Weights of a small GPT-style language model, trained from scratch on English Wikipedia.
Size: width 64, 2.44M parameters.
Architecture: RMSNorm before each block, learned positions, biases, tied embeddings.
Each number is 500 + 25 x the weight over its row's rms, rounded and kept within 0 to 999. Layers, rows and columns count from 0. Numbers have three digits each. The size before them is the row's rms in percent of the matrix's.

# down: layer 18 MLP down (transposed), 512x64, rms 0.0405, rows 439-485, columns 0-63
# up: layer 18 MLP up, 512x64, rms 0.195, rows 440-485, columns 0-63
down439 115:514512521477445489457506513472516518499487537512522505466532502507444498493496495499472473508511472502544493484480479532476518521486499459506480489500459527526526518459569501479475491464517527
up440 107:516526501521519461510546474505536524527499527487535448515524517510505542500478558511496441486505489519498528523496481533501488506511484536512538473475520525493473466524508491452467522505485497
down440 139:473480515514499517516516494490444463452490469488508541468470463492497487493518459461519573521493500472479481466478506483482506483482514485511491517514508492492544504475533477556524474510505511
up441 089:456500529549539476473485523458480493508525511486508483511473496494507485514478538524484520460496508502500496456487437470495489478497501467489514495487487495501506414509493528513463495476498540
down441 090:486464547477516492542524493506506466498529480497475510511495538501503515485512467511499492516494526486531526523478543523518476546515518552496488531479538510526541551505471514500540484513483452
up442 097:439479483526488499518502513525520554479446487472478512520501552534493495525537495501487450538508483474495458484507448503496490519523499499515524472477516531499499490505525516511471459500485472
down442 095:466538484510520492502510484473499503453520479489509477527546495490493515475513536537486529495429516460524494494488517564500454484511497472466477512486502520530482525479505454504474491511473493
up443 101:503491531472515502485503536491463499451480516514500467487500519524494484525494516508498441424498491516473515462472485537535507487491494501485481478495498519483540514507551469535466475471463497
down443 089:513496512552510533500491512498531507579523506458543523517498443512529457462461508482485533513501489513506521481484493504501504533499484487512545498477469525493458472508502533518499501476506482
up444 100:503502507528488512486510484511452496558473462460551472523501479519528477500518515510492499490485477484521460476518511489494459509557542510441495485461466503472486506517514466516467507498485491
down444 100:510495551448481490441500561541511505484495515490458494485532510492478513519539494482461512526489489474500502460506487482510482507491520498463568468501505507514501462481501528489527512499527480
up445 095:523484513476571491473547528534493482489533512462498523472485503510500498503546519487479463493449509491451520481532491520487445503481499485488498463505490464496453482479495496474497494525473513
down445 089:541495488506494499534486546562469473480462478487499493504490478536510488510533532515504536486524517507447473479540495526491548533520493511503473532513512511461521496484438518507493511486484503
up446 110:502525518498515536499491527491509512472487484483580472503499531493482476481509472463526507489466517476474516483508467486533525509561514551486486453498511519525536516517499497544501464524492508
down446 104:492500510509486495476479497560505537557497495460451561480502473495517469492505515513494522515563513535491483500527502499477506456447500498532512524504466483487483538510488491471500499493526496
up447 090:484549479500507500494527453515534532515486517524498508518486454493499451522538494478479509505482468501533519478479534491510519465492520488494507511484518462461534470458481502453505472548494540
down447 091:485491481513442431490473488448472467515511537484488504491462516547490494505507491539478523495531507528464504509513491520528502554454510480503478502480536501514482517512513526490497471473525498
up448 104:516520535473521480492512507498464500486497457481498507499496545505497523480511505530468494518554489499533427510508507484484498477495505536483482497499537534477524484503555458508457482451518471
down448 095:504493458477490482510503481491492502554506527537480483503468471493523505560537473475463502484486488497501544498509536529538558502512493473524505519551468475519462466485499506485489496518511532
up449 101:489493523480514497493498435560509448518493494495463533486493482471511516491487513498450533518532553500496492476468469500477504531549471481505498507491510495515532518471548486536497503518519508
down449 101:493506507510504520487500527475514469468502536531525449480505455519505534500510500497534475481479487550521506527491535543544486529474494495507498478502511482554469487542494465510517469484518448
up450 098:500491489482494506461490522475452507480513522474461531478463493488507474458486553494531494504483479503476493485491506486499551522520496577485528483495451484496520472487474468461500528476496522
down450 099:542522508500483496488521466504504532521519484499590499495497503500447553472498493489513473466504508484494497470477509550495512531491524509479452497500466470520502552489505518485528469506521496
up451 101:504518502479499510532467490513483500452503467479477452504482472500493477452526485472535508498541461490495476491542480530467527498482490507490445495483465505461540500486504491501506546509448481
down451 119:497515520511512443510484499461461473480506488465491499520513554512509542520492480495459494478515550459504483469535512505472504524494481525506506498539507494541501494476505479584490509500505497
up452 110:495510510505509466561522491516546493507536549452476498499487488465491514479521487466487516480432548478492486478518525472480509506509492508479509493475497512511514523505529452482530522489544526
down452 109:494519546479481577462504477519481538497483498521553511493528487472521483489475511502500473533517497496497485513502467539477540498519542510491508456470504502482505480497489513510489507549477551
up453 101:514497543503506519524497482465504457485499482487541507466500503536530515521522536453489511507476445503553513455515479498506509498495539502554504482484473539480532536495522510513535464505498494
down453 095:527520491473531540454502526484504455525516514505515487530537539465546511503513478484488496493533506481459499506444486471519514546466540498469475504504504487485507483480515532479485519524504545
up454 090:480466471524481520486485530504487514497478516433488466482512503486502500504527497504479521481462545441483494513512500451509524523468458473493537542508517503457505485492469507480468499540522520
down454 096:529495523471539509521524510503499442510533534512527518473517482478469509527487472483537469492509453496495484517462479513490487494524500528515434486529495457551511506505498522491475501481460469
up455 098:502506529471531486462506516508460521531471515468492499480479522473500462539516562477514519517489475514516526558512475547526512494497489498547487453492461498493479530543514500500479507507497515
down455 104:470549497511488515524500534450501450506553510484517471504463480483479512532477474495471504501506459499488469482511520454425515518463501492499489502477489493535509492482522503489500530498543505
up456 094:528547515474534500529503541494548474500558491505538474519475492530499527505516511465515516514501508508465478487507514544528525512493522504542497552493485529464486517528471540498528518482485477
down456 093:492482507452490536493509534484457466459518503490471494543504517532491505459537474518530497452506518474505519490503518445484477486458513500487522487509526471494506469503558473497518488469507531
up457 089:528503512507526439498496555531462474494548482482510461526491524539481524465485494514500507547518473493449470448522542544501482498490506505489513498483515488484483511505463521491486503486489511
down457 087:470449518524487476542511494519505504490455533523542560500514496487512475488539501525518479494482505487504502483472471536536512489479541516496481557521503521507510484452481490497476503483513553
up458 098:504501484473529463492480523453493463471520478515523500516487524510474488511502583506530506504482522533503494501497508499517516444523506487454467472464476519499492536517506482480461469510526462
down458 099:536514529516482513520518513568479472569482519499536489520521488502537475500537508490477552479489514481501522501531515524488510522481478519484531451532482518517494515477480488522506550495492489
up459 093:508510536515471468484541506506519458485537482520481509477517491514449453447507514476495526490524490532512489487504533492587479504532503501520487480489478469492536497538484495525497484495502484
down459 085:538479487501495537508564502520487529480466506515508512501500489482472486487512504521493448534509528481536501553472503483462502469524525486514490489519522534487444494464551499459483495520481483
up460 111:496480498520502516482586479471504481483505510501500539506490493451542514488536535486498465520479525515480488519523495517469474491491500494470525503512549514482490543487518529497523492522529563
down460 100:500481439472484479468481517487520538486494432495474475499463471557528490526501499452499523478488481510501493526471512499544516463495498470484501518501466476494549480521475475513501494501503483
up461 103:483473495481492502519536517472530462481495501439471490558478509511514482499508474469457502493497547491484487521514511513490437529511495527501480511450488488505524515436501485481483499501539517
down461 097:552505494539537484470490492495473505506530493509522512421511505475505496474496516497541535488504501514465480473515514489468572512525501496531514501528494503536470503524470503495520471550497499
up462 100:499510523464492445508511510486517497448472524483505503528484537491502454554530484524540496481517512493497492481465534455504494523533526483537458509515512496495496491450498496552485522504509532
down462 086:482472485527488458504510516529523481515485486488515478518514466507538523490496512481436505493522527497524510523534501522473490458551500483491487532454496494481459496549436515505536473485491492
up463 094:484467522473549523472477493525521489510515547501436542520493474506482523495490523487485518504519479503486487523534487461486493518517479528526449490499545510506513476500499475528546487549507532
down463 088:492488533531486467514555503521497500518529473517525500478524444491501479466497468464495507511505509509510490480500485522493475471486531463447565529487505527522466488502464479481508498469540527
up464 089:454508501458539469498482509502477493498497486484513473482504489447475493541513524557499478472510530465535492504464518491511483491459518501544484521545543505482500465520468495493483509534474529
down464 085:560458504491505510521538512505509463479520542520472509490491492493481529512471511499513470482508495482512563515519545481538454491512531533498469507492525509491532488534477510490534485474521453
up465 092:529526477513468480519529461495455519538497518485526503527528513504495543441496521513503508468524537468506439496480480492509490504485520522504544490490510494480519493481535504487474553523494543
down465 093:437468540474497529495486509506515496469524507488487494482487518504463499503495508456506537516491489508484521502532467513498516470536465454501530516486460514537514484513426531553498490500512500
up466 112:474475510449471463517499493483485490479492492468532486473520468470500505504461547478536480501501537516491470490453490506498521491501470548467500504458500528500477511539462495512529489554474513
down466 118:526485507541493451553504477481518496525501502487454442479530455503486500455501448491484517546499486500485532501519465494527511497467473522487505527507506497477521510504504530450503520508477530
up467 111:493514525500485455535488522457529502500457452503474481512518478482515480508515472483511511502508521503489526487531455460452520469482510496498489484492557513477483545492529463478470489477463532
down467 123:509487528482519474479526504489485521514458446464488497503504516569505483489487523546494462530543493485484508501483516480548462495502481533524507501498519512547483465479493541461509467515496505
up468 108:461540542526510514492462534483498481497491480419477507504537477460466480489517489511460503533506492480501503505547475526498499501539513486522484535567491490507494490511473501505518477513497501
down468 112:518505487516517554474488485506507517512508497480491474546479530516466520517522534500522473512488485508482497515538487445518488481486466576509496443517492480512535488531478479506503490511533452
up469 107:493510496486463497489459483477488483538516482472481536513477456540541505502459532518468529519470470478447497484505485519550497516496516496495467492501529454508534552478497520507513496526472494
down469 095:553478469528539513550543495545513500477470507517513449490499526487500515492539501490521478522512544526483518500493535470519531484511495510513506521510514555527516464495537492480492527485529477
up470 103:491534477523539514519486506487471523474479517482484520507478505500489493446464505542530488552496469464493471521490458508431477493500516507481498520474501532474507547536494507486463506465488515
down470 107:530490485485503488491487485494512510466519494492489509510499487481491470503502512504537534471454543529451511453473462542487465501496552488490476475517519551498461467456515518536532491501492525
up471 104:525487525509501470466504468471489474491518473468469506477518498512467484479481503505438490516456442508432466495545512469552496478487481485499484510478465493485520507524483497501526505488520493
down471 088:487539445501478483508512480516472541497483543535519503517509537499515497530542494482527494514528515559538502513499501512470518505525497490522559514491503490515489456506476469515490480512544546
up472 099:490536519547508495474480527472519516465449490503484503530513499492527509500502477500483469495451507472543511480477462498527496519538526547461534520502464510525503466460468485505496546513489478
down472 097:493503503476438513497488472493551516519529503497494486467553500496522491487499459462533509509516464553466513469525563487477518521458512486518464519504508470523496506504515494533493517494528495
up473 096:472482517500501467509516532493484486512478499495528486487477549516513485515562509523457466525530491471527541503457534469489487502462541540506520479510526513511518514451508503516501520466469531
down473 087:524469545493496470507471493526535502501505516486482522514510451535508480518442508521501524480502498533480502480524505537482492495496523442544534526512523493463479517462487494465493484537450505
up474 088:498515499493505481472489517512498505445503520508531529488497505452521510486480549482505517493460555516477521526512477508437488445477465507482506453495491531446488466481475510481500489482502495
down474 085:512486551468533463507498515527474470542502493472478507494491515533523485505520525490546464507509512472517451540527501517535502542501478515504506521537536504554533513483495499505490467522515540
up475 097:528505467517515505477485486457486495491481548485496474511506532494530504490501539474465495495514480484501506438525461498447493476475531493480492483540530497492517534477534457471474474486486548
down475 085:508523494475523477511498512529505508497496477491465532535492476500445459531501508535521520519499511473494481561471515508505455468526521493520494522506496487478512483522541541541561522502480469
up476 106:514512494505519522507525480499496469495496513548479533531467500492540499466528474525465474551527500532498508501530479510463475506550536541509464501529515464466530485526482530526484496470490472
down476 106:545465502462469513511481483461490499490567522505511523514474471520504525458487475519428478499490498524488508490518483500469497480468468472494480495490461494484483479510490506448495495447509501
up477 094:508494535473507519489494512486492475494520480459498442444530466515489540516488515502508519452506480450481514518473496528486497522481490494522486556472525524458502499492479518496480458484548517
down477 090:488549516534468496547505472523516493496497534528533495471451515521528520481515459494494472466498477537503470523498547515516451536498512534491469499508494472500547496474546498483496507496518501
up478 099:467476487479493503467512471494499514463477496494496510470485464542512494502516500483461453524485482483512491486542455496501489520514551493503515481520505429516508508461518443480521525511531462
down478 093:508491487504517532521499504537493526513504511477493507531501514448537470498483486548536521473525524531491495482481550507480536479496478502494431501513495528506473441505516540464516493511528533
up479 097:491524529467446457552508495491476475498479456504479532481493502511497458511462493465514496456502497505537497461481490465548506495517494480506466503457508482500508500541523479529496501520465531
down479 112:450520511487479534523497509482507515513532481490490519515478413503526480521527499487480513515490489454515485507490525510504490452520522550508500493491479498429486480529503536490500528515466510
up480 105:497458545488546482484510506497484498500493508484475491452478505523523522492486559487508470500460491467546477504462489484510491485510476519488461525547465512478511523468490466470511464522544511
down480 113:476517469481483481479499466488498477495532513487492481488497497461510532512502532508473530498526442537520513515480497474505519469496519554514510527481448509459474467525514484485471467560531492
up481 100:467497491476478470495503508503549489497483515527459481517486505498471545471531519452561500471505513535457475507479497518528511495536464520509475511466502515502502463437523488533493497481509494
down481 086:548492534488515511505532499513492497559533517504521488525514528509493511535467517506458510494515471493494455489505479475487501432503519486445491481535559522483483535495464518507508496493511527
up482 084:517498492505527417524503514514513497499554523511491482554525474465497521481478472500485512484482528481516533502501507488513480514487499491495495519543547458486470525481451509493493538533472480
down482 078:521479500501488519510479540508471518495502504501551498494507544524517492521506512533491492526513469485545470479465509424477499479523503558514495507470470510505482461551494500490463471480516525
up483 099:504500491488470503540525515533489468517528485542531551463481503523479470494486506485545497463457503485483484490487505481520503498505560496513533534482523503497530504528534512445502522550496520
down483 093:499471439514451482532501468502492509481471515483537542484501477544527471500529522483492502496466484507475488496506478510509489459515504508458512469474457506479504473506506505530530563521463515
up484 088:508477507481464515510511477507516504509556467501498550514540483520535485535530525505474502524481475464502467496537500477504509526504479494469477453445490468483477515523505534466482511522502450
down484 077:482481504514526491512489534506484517464478470482532464469449518503529470486483501499485490489532502501524534515474501483466486483516477492494502544561464545490480537476508457486490456527465518
up485 080:488502496523509469482473523488509509487514489509480522583500523486480491444506495499539504493515496446508501498476495449463536535485540531504499529500494465459499491483463489506537525465499490
down485 087:448475515528500521538519488548513452462491486509470507464505495478459501500484513482456495483508473448484461476514516507517500491531477497432461509488499475509495524517507525482521531508475500